Weights of a small GPT-style language model, trained from scratch on English Wikipedia: 11.3M parameters, RMSNorm before each block.
Each number is 50 + 10 x the weight over its row's rms, rounded and kept within 0 to 99. Layers, rows and columns count from 0. The size before them is the row's rms in percent of the matrix's.

# v: layer 4 attention value, 384x384, rms 0.17, rows 312-364, columns 320-383
# o: layer 4 attention output (transposed), 384x384, rms 0.146, rows 312-363, columns 320-383
v312 088:54 47 55 56 40 35 52 33 59 51 47 59 41 37 48 71 37 41 46 53 43 42 38 37 61 42 51 36 41 31 49 51 63 49 43 39 36 54 56 27 43 44 59 46 57 44 44 50 47 43 37 49 64 37 63 59 51 51 52 54 48 47 49 39
o312 085:70 50 45 37 47 46 60 62 51 64 45 43 49 47 61 57 42 49 48 50 63 50 51 52 58 35 62 35 55 49 61 42 60 64 55 61 48 39 41 39 52 69 60 75 52 56 52 54 53 38 59 54 51 44 56 63 43 37 56 46 34 47 58 33
v313 092:35 39 66 52 62 47 32 48 50 48 44 40 49 42 45 54 49 59 39 29 64 40 54 38 69 45 53 46 54 30 57 60 52 54 60 45 49 19 71 48 59 57 38 44 41 41 48 34 69 54 46 45 26 71 51 57 43 64 54 49 44 46 49 55
o313 088:45 46 60 53 58 66 51 49 54 65 67 40 50 44 50 38 43 37 57 58 38 51 52 53 60 54 51 28 64 29 52 43 56 49 42 68 35 50 43 53 45 55 43 42 47 53 53 57 60 44 59 59 54 45 32 36 60 49 62 43 22 40 48 43
v314 089:61 32 54 44 39 50 47 55 59 61 56 44 62 36 51 63 52 51 55 59 60 39 40 48 54 58 45 53 53 49 60 60 72 52 66 62 42 54 47 38 62 53 35 62 41 36 69 63 57 35 51 47 37 43 58 69 42 48 38 53 46 47 50 66
o314 089:63 61 50 60 55 48 52 59 51 51 66 42 53 54 50 43 36 34 39 60 53 63 39 51 63 46 52 64 29 55 54 33 38 60 66 48 59 40 38 41 38 56 53 51 30 51 54 38 53 45 64 36 34 48 68 54 37 48 50 71 62 60 44 40
v315 094:63 48 37 51 44 46 50 37 64 39 46 44 55 46 49 53 37 54 52 44 38 56 39 36 52 54 44 61 64 43 51 39 48 48 60 55 63 73 50 43 43 58 46 64 47 66 59 45 56 37 49 29 57 40 39 58 46 60 39 52 34 57 44 31
o315 091:42 60 57 50 51 52 57 62 51 54 43 47 40 52 53 59 36 61 60 48 58 49 58 57 59 48 38 51 41 46 51 61 37 48 52 46 36 26 61 42 50 47 59 60 59 61 44 42 63 49 55 38 53 55 52 57 65 50 47 35 40 69 45 43
v316 090:45 57 50 64 46 58 54 67 42 52 54 47 41 66 35 58 34 58 35 56 51 50 60 51 55 46 47 58 46 32 52 45 46 51 46 36 55 42 36 65 51 42 41 49 33 37 45 51 53 57 45 54 57 52 47 54 47 48 44 50 40 68 54 39
o316 087:31 39 37 50 47 33 55 42 41 50 53 54 65 44 63 48 54 42 71 56 29 54 62 44 45 48 47 40 62 53 43 54 41 71 48 46 55 47 57 61 64 62 46 53 50 57 55 56 50 42 61 52 34 60 56 50 56 51 59 44 38 42 63 46
v317 090:52 72 57 40 26 45 58 62 70 42 47 38 55 55 56 37 49 49 63 55 45 38 52 58 66 49 45 45 67 43 61 48 44 40 51 48 59 34 45 44 53 56 43 54 41 57 47 49 34 46 26 56 48 37 38 46 45 46 43 51 49 27 40 46
o317 084:65 48 36 47 42 40 37 36 38 39 52 54 64 48 46 44 58 56 62 56 56 43 41 44 48 46 51 60 24 65 62 51 55 53 61 43 50 51 58 52 57 55 51 34 82 58 61 38 74 56 50 44 66 56 46 40 45 44 54 51 55 36 48 49
v318 084:49 51 65 41 43 47 54 44 46 31 52 48 49 59 38 42 43 49 33 41 42 48 37 51 44 62 39 54 38 57 55 62 59 44 60 42 37 45 53 52 48 62 31 60 36 53 61 41 52 47 51 43 66 62 69 54 46 23 52 57 29 61 43 44
o318 083:54 41 48 57 36 49 59 40 61 41 65 50 63 51 58 55 63 56 46 58 51 51 52 46 45 42 60 54 64 41 44 42 49 54 48 54 56 55 64 42 41 68 39 47 50 49 53 48 41 45 33 37 61 51 52 51 71 51 47 53 45 52 52 34
v319 089:38 66 38 47 47 55 55 60 46 44 48 52 54 54 58 57 55 40 45 34 61 40 45 46 42 54 71 61 21 42 38 54 49 45 36 46 53 40 54 61 31 42 56 55 39 60 57 59 54 54 59 54 49 50 45 47 45 59 51 51 53 57 61 47
o319 085:44 48 31 58 59 46 51 52 73 30 53 60 41 57 37 52 64 70 49 49 39 65 62 45 51 44 29 53 39 48 50 44 46 50 34 56 43 61 58 39 47 36 48 33 42 50 44 55 40 50 43 32 56 52 42 69 51 41 47 53 59 53 60 55
v320 089:48 62 37 55 42 48 39 65 45 52 61 50 47 54 41 47 52 49 53 58 51 36 72 50 53 43 51 29 58 40 34 53 53 56 67 53 52 46 50 47 50 58 38 58 36 49 19 43 43 66 55 26 61 54 53 35 36 58 52 48 61 49 59 57
o320 082:47 38 37 37 57 39 41 46 25 45 47 46 61 66 42 68 54 54 45 54 57 55 48 49 60 51 53 53 24 47 40 41 49 57 55 51 57 37 70 61 60 60 49 53 62 57 43 47 52 44 44 54 38 65 53 54 75 56 62 38 50 50 72 61
v321 090:57 34 43 59 45 51 55 32 56 35 58 47 56 52 54 63 49 58 53 22 48 43 67 31 42 53 53 51 39 54 52 58 56 43 49 54 26 47 54 54 43 59 51 42 68 45 50 46 52 62 43 52 49 48 56 32 46 52 49 44 61 31 34 41
o321 085:56 68 38 57 47 48 50 62 54 43 56 35 49 46 67 52 45 53 41 77 29 65 45 56 64 48 59 76 49 31 64 35 63 63 43 59 60 49 49 50 56 44 43 67 57 50 46 56 65 54 37 54 44 33 50 60 67 49 43 34 44 65 60 63
v322 087:50 68 48 37 43 40 49 37 52 47 42 44 50 47 65 35 43 51 33 49 38 56 48 50 58 47 66 47 28 47 71 47 34 53 48 47 29 49 30 30 48 45 40 50 59 47 50 42 50 60 53 32 55 48 41 50 38 51 50 55 53 45 45 38
o322 084:58 51 52 60 59 58 59 55 51 61 51 68 44 43 52 51 57 50 51 53 57 60 43 44 56 46 42 55 58 47 42 50 78 35 51 47 61 54 56 54 53 44 39 45 51 47 33 46 46 44 59 54 56 70 48 48 63 55 48 47 54 68 59 64
v323 097:55 61 47 39 30 49 65 36 36 57 46 42 70 43 68 46 54 65 45 32 42 71 38 53 46 39 55 54 49 53 57 52 41 44 47 49 59 40 48 49 56 43 72 35 32 52 68 45 52 48 47 46 65 48 64 48 48 58 55 54 47 46 42 62
o323 089:43 53 57 57 56 36 60 54 45 36 36 67 48 46 59 44 56 57 45 54 50 48 58 51 27 35 33 68 42 46 39 56 54 68 50 43 42 52 55 51 51 36 60 75 54 44 31 30 44 72 35 63 46 45 37 34 51 65 44 53 55 56 51 60
v324 090:57 64 57 48 42 33 56 75 48 57 52 41 39 49 45 49 31 44 38 52 52 44 47 52 47 54 51 32 49 61 51 46 39 42 53 61 48 62 57 55 72 68 51 61 71 59 49 50 54 45 60 44 60 49 50 50 60 47 52 35 58 51 43 63
o324 086:37 46 43 46 58 51 50 38 37 43 53 72 63 53 38 50 58 44 74 53 41 59 35 58 53 43 65 66 67 66 39 51 40 42 50 57 53 46 50 70 62 45 59 44 38 44 48 36 51 53 65 46 56 51 60 40 41 64 55 54 32 63 52 36
v325 093:51 40 60 46 31 41 21 52 48 44 36 44 52 49 50 40 49 43 42 53 36 62 59 45 43 48 52 49 51 44 53 40 51 40 34 35 58 46 63 44 60 66 34 44 51 61 46 23 54 46 53 50 62 52 59 54 53 57 79 47 45 40 58 45
o325 091:55 45 51 47 46 47 53 49 41 49 50 37 46 35 52 45 59 65 44 45 53 63 53 48 66 35 56 57 49 53 53 60 60 57 51 45 63 42 47 54 57 45 68 42 46 45 40 44 56 60 39 36 34 34 60 36 50 51 39 40 63 36 61 53
v326 091:49 48 59 49 47 35 55 65 58 48 40 55 58 48 45 58 49 61 45 37 65 62 50 77 51 52 41 62 60 64 42 47 63 57 52 53 22 57 58 39 49 42 63 52 69 64 47 55 42 52 45 65 69 42 71 58 39 33 74 64 40 71 53 58
o326 091:52 49 62 53 41 66 40 36 71 38 45 50 54 57 59 56 49 49 52 31 30 36 39 47 45 49 51 60 65 56 67 43 44 57 63 51 43 49 53 46 46 46 49 52 50 48 42 52 41 56 55 58 40 39 54 49 47 57 41 68 55 59 47 54
v327 084:60 43 61 45 52 50 47 43 47 48 48 39 54 36 40 33 51 50 44 55 72 52 41 46 43 55 46 46 46 43 61 43 55 54 48 40 51 50 31 57 57 65 57 63 41 60 35 42 65 58 67 59 55 62 51 40 43 37 61 43 53 50 49 49
o327 081:58 50 40 44 56 43 46 51 29 53 61 44 51 55 66 52 49 51 51 37 31 57 49 49 60 38 56 42 37 54 66 54 79 37 50 44 49 54 66 66 71 58 50 37 54 36 41 46 63 37 44 52 34 50 61 42 52 55 40 47 49 53 54 37
v328 087:62 36 47 45 35 54 43 41 65 70 62 59 54 52 45 42 55 47 41 46 48 49 59 43 60 57 48 68 53 58 42 67 35 35 43 47 41 38 25 49 33 60 70 61 32 62 29 54 50 42 54 52 42 55 52 32 38 52 41 33 47 39 40 49
o328 087:50 64 65 53 54 48 52 53 63 28 50 27 48 58 60 36 57 42 41 61 41 57 46 51 36 34 53 69 32 37 58 52 48 53 38 46 55 60 40 45 47 46 48 46 45 48 64 32 54 53 66 42 56 73 52 42 63 50 28 26 44 31 59 52
v329 092:50 61 50 72 56 49 52 48 55 36 42 48 37 52 34 45 32 56 61 44 68 44 50 56 50 33 50 89 41 36 60 45 44 37 55 47 47 37 50 49 56 53 49 44 51 57 57 45 49 30 60 48 54 29 37 54 46 52 56 45 46 30 50 58
o329 086:44 63 41 55 53 56 71 68 41 35 44 45 44 55 51 59 66 62 39 54 47 62 47 53 41 49 57 57 52 49 38 49 61 66 65 64 57 46 49 79 50 45 50 44 45 50 62 50 61 68 56 40 49 50 54 57 54 63 39 50 41 45 41 37
v330 094:57 45 55 48 49 43 56 65 56 49 65 46 60 52 47 42 53 57 62 45 60 63 45 53 60 46 55 52 56 39 62 63 43 36 60 55 63 44 69 63 53 61 48 36 45 54 66 47 55 40 61 46 54 42 37 42 46 53 53 40 60 49 38 50
o330 091:57 41 57 39 50 56 52 47 51 53 37 65 56 53 42 35 34 64 59 55 65 59 73 54 55 57 54 48 45 43 24 45 50 46 32 68 37 53 35 35 50 47 47 56 38 38 47 63 55 64 61 44 41 43 48 43 67 60 43 42 42 52 48 52
v331 098:48 50 54 58 48 32 36 44 51 44 56 42 42 40 61 70 31 50 50 35 34 78 45 39 54 47 57 21 53 51 33 49 69 45 47 45 52 45 34 48 38 56 46 36 63 57 44 55 47 44 54 52 32 53 52 49 37 55 65 32 57 55 56 59
o331 097:43 54 72 56 51 56 55 46 60 66 35 52 49 35 34 39 55 60 58 46 47 59 49 53 70 49 51 38 54 33 50 60 57 44 59 46 31 53 47 41 50 38 32 51 47 52 51 47 62 51 53 45 51 39 40 43 53 46 31 44 28 54 52 52
v332 085:63 35 57 34 52 34 57 45 56 47 44 51 48 41 42 41 55 26 54 41 36 42 58 45 54 50 64 59 50 49 48 64 45 40 49 41 38 37 38 41 47 37 64 44 55 49 45 42 46 38 71 50 52 49 53 60 50 48 44 44 55 51 51 47
o332 085:70 62 72 43 42 68 53 54 45 59 68 54 33 53 34 58 50 44 52 40 48 46 64 48 63 50 49 47 46 66 54 51 51 42 48 36 27 52 62 53 59 50 54 41 46 37 54 53 43 41 52 41 49 61 47 52 47 48 47 25 51 66 53 48
v333 089:42 49 62 39 51 36 55 63 61 62 59 41 60 59 27 54 53 48 54 42 47 43 50 57 65 49 57 42 60 32 45 64 53 48 51 47 63 54 37 50 49 53 62 38 53 53 58 34 44 49 45 55 31 65 63 48 59 47 52 51 57 45 50 41
o333 087:57 40 46 55 38 39 51 39 42 48 40 46 35 48 51 55 28 59 43 53 63 69 61 43 43 49 37 41 54 50 50 69 37 53 71 48 49 53 45 53 36 60 40 50 48 38 52 41 51 42 47 59 53 44 55 35 44 50 57 67 31 65 44 54
v334 089:68 65 43 45 34 67 47 62 66 47 53 60 55 56 56 64 34 52 57 71 70 61 42 48 50 42 41 48 49 49 52 63 41 53 48 49 65 32 64 43 56 54 66 56 68 40 36 61 59 51 63 55 47 61 38 48 71 58 50 52 44 66 61 36
o334 089:47 46 53 59 60 27 41 43 62 52 45 54 52 41 37 44 55 37 54 57 45 39 42 55 69 54 37 54 59 50 39 46 49 47 47 53 41 62 60 39 49 42 54 46 50 68 27 63 39 45 52 53 72 44 52 70 30 48 41 68 51 58 35 54
v335 094:45 42 54 53 40 76 43 64 42 48 50 66 61 46 48 28 71 43 45 47 52 37 27 62 36 53 41 48 47 45 54 55 46 61 52 53 35 51 49 45 57 63 53 28 58 58 52 45 48 46 41 63 46 46 61 53 46 63 39 44 40 40 43 60
o335 088:36 67 49 56 54 25 68 45 58 42 49 32 37 51 62 39 56 60 29 23 52 39 54 50 53 45 58 57 48 55 38 42 61 72 47 48 78 49 49 46 28 42 38 44 59 55 54 54 39 67 47 46 33 40 40 43 61 39 40 44 68 45 67 57
v336 093:47 45 35 50 62 52 59 50 55 58 50 50 53 41 48 64 55 54 52 52 57 57 33 47 44 52 48 60 36 41 49 62 41 55 53 45 55 61 31 41 44 55 56 61 41 40 58 57 67 57 36 62 55 43 44 59 55 51 51 60 66 54 65 58
o336 089:64 53 57 50 43 60 48 73 42 50 38 58 52 47 59 44 54 66 42 49 56 39 40 57 58 44 52 50 41 55 70 64 52 41 45 35 49 48 50 58 28 32 47 53 54 47 63 46 51 40 49 66 34 43 33 61 36 51 45 34 46 57 47 52
v337 091:49 31 55 38 54 35 49 40 47 51 44 31 41 59 47 40 61 52 41 35 48 53 48 57 34 42 39 69 41 28 48 48 44 64 51 52 48 49 45 42 46 42 66 59 30 54 44 33 40 57 51 58 33 59 30 53 61 54 31 41 57 47 48 53
o337 084:33 56 55 51 84 65 66 56 47 59 61 59 35 55 46 44 69 46 32 58 37 51 53 51 44 45 53 57 71 59 73 60 52 55 36 72 56 56 46 44 42 56 59 42 57 51 75 44 59 50 58 54 35 49 51 50 42 55 49 46 38 58 53 46
v338 088:53 60 36 59 53 46 45 57 58 51 58 50 60 37 38 35 38 62 62 59 51 57 49 46 58 40 41 56 54 56 51 64 35 46 56 61 51 33 54 57 59 30 60 49 31 42 41 69 54 33 57 36 50 68 48 56 61 54 77 58 69 62 43 40
o338 088:43 58 41 47 48 49 50 41 44 35 55 55 59 48 62 49 55 56 29 39 59 53 54 51 55 43 54 43 50 31 36 38 61 55 43 65 67 55 61 50 47 57 60 45 42 57 38 61 38 32 51 61 39 46 57 37 55 58 52 51 57 42 66 63
v339 087:27 61 60 48 45 50 55 49 43 51 46 33 67 48 45 42 61 53 40 41 63 46 49 63 54 46 36 49 46 46 57 51 54 52 48 64 48 60 71 42 61 39 64 49 50 39 62 44 57 58 41 51 54 51 38 58 49 58 32 36 49 46 54 60
o339 087:72 51 60 44 51 47 62 67 49 69 32 31 27 42 54 31 61 60 41 46 48 35 39 47 38 33 44 37 56 46 53 49 44 47 56 60 56 45 48 58 46 55 37 52 59 44 53 40 42 53 47 52 62 38 60 45 54 52 44 49 60 49 41 55
v340 097:41 45 36 67 60 59 35 55 28 48 38 45 60 69 43 52 36 44 46 62 57 39 61 50 55 51 38 67 43 48 41 41 61 72 43 38 67 52 51 35 40 43 54 45 28 68 40 37 56 57 51 48 52 51 69 55 55 57 63 65 29 54 31 58
o340 089:55 63 72 52 43 37 67 58 53 53 56 66 43 54 53 45 46 59 49 43 63 50 40 50 65 55 57 48 55 48 42 51 19 42 43 46 49 49 47 46 59 50 36 39 57 58 53 52 54 44 50 42 59 63 53 40 50 63 40 55 49 53 38 41
v341 090:43 30 50 39 59 43 48 52 54 61 75 52 41 52 40 54 38 44 37 46 42 68 44 56 52 65 60 48 35 42 34 48 57 52 59 65 56 43 49 66 43 59 48 54 67 53 46 50 38 47 57 50 51 60 74 46 34 36 58 59 43 51 62 51
o341 085:43 52 60 49 54 54 48 32 28 52 37 62 53 49 44 35 48 37 46 69 46 54 66 47 47 39 63 34 66 39 52 62 32 26 56 36 45 50 47 31 73 57 46 31 60 58 59 52 44 49 44 62 46 52 54 37 53 62 58 44 37 46 49 46
v342 088:46 86 40 55 43 59 60 54 46 44 79 66 52 50 40 63 71 52 52 45 44 40 46 45 56 36 48 56 61 53 61 35 58 48 56 44 47 58 45 65 50 55 32 55 49 56 64 36 58 51 47 39 56 44 50 66 47 42 43 30 49 47 47 52
o342 092:57 42 49 63 50 38 59 43 50 52 42 42 69 34 67 66 65 50 39 53 38 59 43 49 45 58 52 56 45 46 46 51 45 48 55 65 45 25 55 44 52 71 52 44 43 49 66 48 59 40 54 59 49 57 55 59 39 27 46 55 53 58 49 56
v343 086:37 36 61 69 60 52 49 58 48 42 54 55 62 54 39 60 44 73 61 42 55 45 66 49 51 42 66 53 29 56 72 43 52 40 41 47 46 44 53 61 57 45 51 39 43 69 57 61 58 64 48 44 73 40 59 49 62 45 45 54 62 36 77 53
o343 085:63 42 41 53 52 56 29 55 61 54 48 53 61 43 55 63 61 60 66 47 47 45 60 58 32 58 39 40 60 41 47 62 43 51 57 67 61 62 65 52 50 38 52 64 64 67 60 52 52 60 41 40 40 33 61 54 49 31 49 67 37 61 54 61
v344 089:51 54 52 60 57 57 65 45 44 45 68 49 39 56 55 71 52 53 49 50 46 60 44 52 71 35 58 41 51 37 56 46 45 42 52 45 62 34 54 45 54 72 58 33 35 46 52 54 52 43 62 48 42 57 43 49 64 38 64 57 50 57 40 83
o344 090:49 23 64 44 49 30 76 51 57 44 37 43 53 51 57 33 49 56 42 34 50 50 52 41 35 50 55 42 48 54 56 45 44 49 52 54 41 41 46 58 36 38 65 72 55 34 49 47 65 47 53 52 48 49 67 49 47 54 56 56 37 55 64 37
v345 092:38 62 60 49 42 58 49 49 64 43 51 61 49 46 47 59 55 52 49 57 59 41 65 30 68 50 33 58 53 54 48 41 61 43 65 60 23 31 36 44 60 52 44 41 55 59 30 45 59 51 26 52 48 62 33 61 51 61 48 29 46 64 57 51
o345 088:56 42 52 42 42 42 56 64 40 47 57 41 27 32 54 54 34 44 48 60 30 64 50 55 73 34 51 47 64 50 42 44 49 56 48 39 47 47 48 44 34 52 55 51 38 45 54 46 53 47 73 60 46 45 57 48 68 46 49 48 59 34 38 82
v346 097:38 57 42 41 48 63 61 38 38 64 64 52 33 42 51 55 50 57 50 39 66 43 36 33 54 44 67 55 58 63 32 45 47 57 45 50 44 56 48 39 55 54 46 40 54 48 44 40 35 81 34 59 48 55 42 58 40 50 56 35 59 41 46 46
o346 082:58 50 68 68 55 40 39 46 54 52 39 73 60 29 28 51 48 34 51 52 53 47 56 48 52 57 44 67 53 64 54 41 52 45 58 26 58 45 46 52 33 51 58 56 58 70 53 45 49 40 53 60 58 42 51 60 20 56 40 44 39 51 41 47
v347 089:61 71 45 48 45 44 61 42 48 60 46 41 49 52 49 36 55 34 52 48 67 74 59 63 42 32 45 75 49 61 42 43 61 64 54 46 70 45 39 49 39 71 42 66 55 42 33 55 48 35 46 64 64 43 48 52 46 44 48 40 51 38 54 45
o347 087:43 67 32 44 56 45 66 47 47 41 46 44 31 51 58 51 57 52 29 44 53 71 49 41 35 53 40 58 53 49 62 69 49 36 46 45 52 50 53 68 51 52 68 54 46 55 46 45 37 65 61 60 39 38 36 31 61 53 59 62 60 53 36 50
v348 097:42 48 48 54 40 43 38 57 42 56 37 45 42 65 38 61 38 57 60 67 53 55 61 59 51 62 53 29 48 39 33 43 65 59 53 56 61 47 55 60 66 48 50 29 37 44 43 43 49 54 15 56 51 55 67 29 47 43 66 44 56 54 63 54
o348 092:58 30 52 49 57 60 48 28 45 57 60 52 55 45 55 46 64 56 35 59 53 30 28 60 52 51 37 58 40 36 48 58 39 60 53 46 54 41 55 47 56 37 51 39 50 41 54 58 64 41 59 56 44 43 49 62 61 64 49 58 44 53 41 57
v349 087:54 49 40 54 55 59 43 44 54 58 64 55 64 44 68 35 37 57 51 45 44 33 60 61 50 50 50 68 52 56 57 40 38 53 52 34 42 70 54 52 72 71 45 48 49 57 34 57 40 46 51 47 45 55 64 51 47 46 41 47 74 59 42 54
o349 088:48 47 60 46 54 54 35 46 58 36 45 48 43 72 52 52 39 30 29 54 56 48 56 40 20 56 42 58 58 56 44 49 68 39 59 48 36 38 46 55 56 45 56 62 60 62 58 52 61 70 42 47 44 65 48 49 45 59 58 47 68 48 53 42
v350 090:57 48 39 63 46 42 54 50 51 44 55 46 41 46 40 49 45 51 44 32 44 59 33 49 43 40 48 48 30 58 41 59 46 51 54 69 51 58 51 49 51 37 41 54 41 47 67 61 39 37 36 48 49 77 52 60 61 53 70 44 44 57 42 49
o350 086:45 41 59 46 30 38 30 65 39 49 56 55 65 54 41 48 39 53 54 36 57 40 44 51 55 50 43 53 45 49 43 59 57 41 45 56 59 47 52 59 58 53 48 37 40 55 60 44 56 53 70 55 64 52 53 49 68 62 43 61 70 50 44 47
v351 089:44 50 49 68 54 45 72 58 52 47 54 54 59 73 47 48 44 61 71 44 49 60 33 60 53 36 54 39 28 66 38 63 68 39 51 43 61 48 53 58 43 32 54 60 51 38 48 68 54 48 41 47 58 51 64 37 44 41 55 48 50 44 47 38
o351 089:62 63 54 60 61 55 55 44 49 45 57 38 46 34 38 53 66 55 33 49 53 43 72 54 54 54 60 42 57 42 36 60 48 56 72 51 35 64 56 66 39 47 34 57 53 46 63 58 60 52 53 50 47 43 43 45 53 58 59 54 43 65 42 57
v352 092:56 29 70 55 39 52 55 65 42 35 39 37 53 47 36 44 54 41 61 56 48 48 34 33 51 31 45 41 38 58 42 54 49 43 62 55 48 47 46 40 64 72 56 49 40 80 42 57 45 48 56 46 66 42 40 64 43 46 35 46 42 27 31 63
o352 086:51 48 39 44 54 35 71 48 65 53 55 56 50 49 48 59 51 74 59 52 47 47 59 56 61 59 36 48 46 36 59 57 52 47 63 43 50 45 38 43 56 38 73 64 64 45 43 54 32 35 53 25 63 40 56 34 56 42 48 44 71 43 44 37
v353 090:51 54 48 55 48 38 50 30 45 60 56 45 35 21 55 60 51 59 57 41 44 43 69 65 50 43 48 77 74 41 31 61 50 60 51 36 55 24 48 60 54 31 46 36 72 57 60 55 44 46 57 65 51 35 53 52 32 44 49 55 54 37 57 45
o353 088:46 58 49 60 45 48 48 53 31 48 60 64 48 52 48 36 55 57 55 44 74 51 37 37 66 59 50 60 52 57 54 58 70 59 60 59 59 62 67 43 54 53 47 61 74 45 63 33 52 58 61 51 64 59 57 49 48 30 72 54 67 48 51 49
v354 088:55 62 47 67 43 21 56 59 46 46 49 40 41 52 44 38 47 47 70 43 44 61 47 52 61 52 52 51 49 62 52 43 31 50 68 50 59 60 51 54 34 59 39 43 56 50 63 35 38 38 56 58 61 45 54 38 50 43 60 28 47 50 31 52
o354 091:64 57 45 39 65 63 55 50 48 36 55 49 47 69 49 40 54 43 45 62 50 27 63 39 45 69 64 50 52 52 51 49 57 45 41 59 59 55 48 60 37 63 51 55 60 50 45 51 36 43 45 53 63 53 44 50 58 34 37 56 51 53 61 39
v355 091:47 50 32 61 45 31 50 64 58 50 56 66 74 46 69 36 62 41 50 60 51 60 56 61 56 65 48 54 38 36 50 53 62 51 50 54 49 40 45 64 42 45 41 64 35 60 62 54 50 69 65 47 53 63 41 37 62 21 44 45 53 58 71 44
o355 088:38 58 27 53 47 62 55 53 36 41 52 40 50 40 56 51 60 48 62 29 27 56 49 53 39 32 47 67 59 51 47 36 59 60 37 54 57 41 43 57 63 56 48 47 46 45 45 59 51 57 48 50 30 36 55 39 46 52 48 60 72 50 55 54
v356 084:54 48 47 38 54 39 54 51 43 54 48 51 34 38 39 60 56 42 52 44 51 34 74 72 48 50 53 31 58 35 52 34 60 51 64 57 74 37 41 63 46 37 60 50 51 44 40 57 46 61 57 45 47 64 48 47 58 44 63 66 75 70 52 46
o356 081:60 60 25 36 56 53 37 41 45 75 53 68 59 62 37 48 57 46 33 67 56 36 50 46 49 35 48 30 56 52 33 56 51 55 50 45 71 49 53 50 37 61 35 52 52 40 44 43 58 44 53 66 64 51 64 33 60 65 53 55 43 50 51 52
v357 090:55 57 53 68 41 38 51 39 37 57 33 49 53 64 45 55 39 39 56 83 60 60 57 44 32 58 36 48 54 60 43 43 69 69 56 37 67 42 47 45 61 61 64 63 27 52 65 62 51 38 44 57 26 62 42 52 40 64 52 57 55 42 54 51
o357 091:68 43 54 43 57 45 56 59 65 55 61 43 55 49 48 51 64 79 47 71 48 41 46 48 61 49 48 61 49 45 53 33 63 62 63 43 46 67 38 42 46 55 59 46 59 71 54 41 52 59 49 42 70 36 45 65 60 65 65 55 59 44 55 68
v358 091:53 55 48 53 34 57 34 38 37 51 49 51 37 59 44 66 42 48 62 33 41 67 54 59 45 51 51 60 52 44 58 68 74 52 49 52 26 56 52 50 73 32 47 38 63 46 53 49 58 39 56 34 52 71 56 57 60 36 58 66 54 56 39 67
o358 088:60 52 52 45 55 37 44 63 51 55 48 51 51 56 62 70 49 38 51 49 65 49 60 44 46 60 56 41 38 26 42 51 35 67 70 39 54 41 42 38 36 37 48 57 47 46 28 37 26 46 43 51 63 61 58 39 40 36 36 58 64 55 52 44
v359 085:47 57 61 70 56 35 46 57 23 54 40 55 55 57 45 64 53 49 46 62 41 39 32 53 54 47 47 41 59 53 58 48 33 50 64 79 64 62 67 33 57 60 42 41 50 39 41 55 63 45 49 47 67 43 52 42 55 60 59 47 58 55 65 38
o359 081:49 55 44 52 43 47 64 64 66 59 65 58 44 39 61 43 50 57 39 43 65 59 52 49 52 33 59 49 41 39 41 39 42 43 37 61 50 46 52 39 38 47 61 39 68 61 52 66 65 51 40 51 50 39 53 48 50 41 34 52 46 53 40 62
v360 088:40 56 55 40 47 46 43 62 65 36 49 40 64 71 45 57 50 46 58 42 73 53 52 43 61 52 54 52 38 60 38 66 41 57 65 51 53 62 68 55 36 59 42 43 48 46 45 50 50 48 61 35 65 44 43 63 70 64 56 74 59 33 56 68
o360 089:64 49 55 57 44 39 35 29 44 61 50 45 64 52 62 64 24 46 47 39 62 39 62 42 65 54 45 47 57 48 50 53 49 48 35 68 52 53 43 56 27 37 38 63 45 56 42 48 63 55 56 53 36 49 55 44 47 46 48 64 41 58 34 37
v361 088:54 60 39 39 41 60 37 50 66 61 60 49 57 40 38 42 57 55 37 53 54 53 48 30 52 49 59 49 67 55 47 56 52 52 60 34 55 35 41 45 67 63 57 76 44 53 38 52 62 45 41 28 49 37 45 65 38 60 55 32 55 47 56 53
o361 091:39 38 52 64 74 58 59 61 36 31 51 61 49 45 49 62 46 54 70 69 43 31 68 39 72 52 56 57 51 58 51 42 65 39 54 55 54 70 59 50 40 40 54 42 45 48 47 24 38 56 38 54 51 38 47 57 58 48 57 44 38 55 37 40
v362 097:56 36 36 54 36 45 68 51 52 53 41 56 59 43 39 51 40 49 54 40 38 44 55 36 49 56 44 53 39 37 58 55 46 73 51 46 48 60 43 57 44 65 56 47 43 55 53 46 52 72 64 33 53 39 65 86 47 58 51 51 50 48 61 44
o362 090:25 61 56 49 52 61 50 55 31 42 54 63 58 69 48 46 30 59 29 32 56 55 49 44 42 42 52 25 49 50 66 52 48 52 41 55 25 57 50 41 49 42 61 44 46 60 62 57 46 37 49 39 60 39 44 52 60 54 40 44 55 51 45 51
v363 091:47 52 45 42 70 54 52 45 44 25 64 60 56 48 34 50 56 49 60 59 56 38 61 41 60 73 71 38 50 55 40 46 18 47 38 56 56 31 61 43 47 32 32 29 53 57 34 50 55 54 61 47 40 39 45 34 53 44 41 53 27 52 19 61
o363 092:58 39 45 50 42 46 39 41 48 45 49 55 31 38 58 51 45 69 52 64 51 49 37 47 30 60 49 38 36 54 56 28 63 50 51 36 55 45 76 34 55 64 51 60 51 56 38 53 43 55 40 40 38 27 60 50 46 55 59 54 52 57 56 42
v364 090:55 46 56 59 48 34 46 51 38 57 62 43 47 46 40 52 51 60 33 56 43 50 60 52 39 54 56 53 34 55 46 61 35 48 35 53 55 48 73 51 47 48 38 45 54 50 43 43 59 26 65 37 50 47 37 66 32 49 65 57 41 54 58 40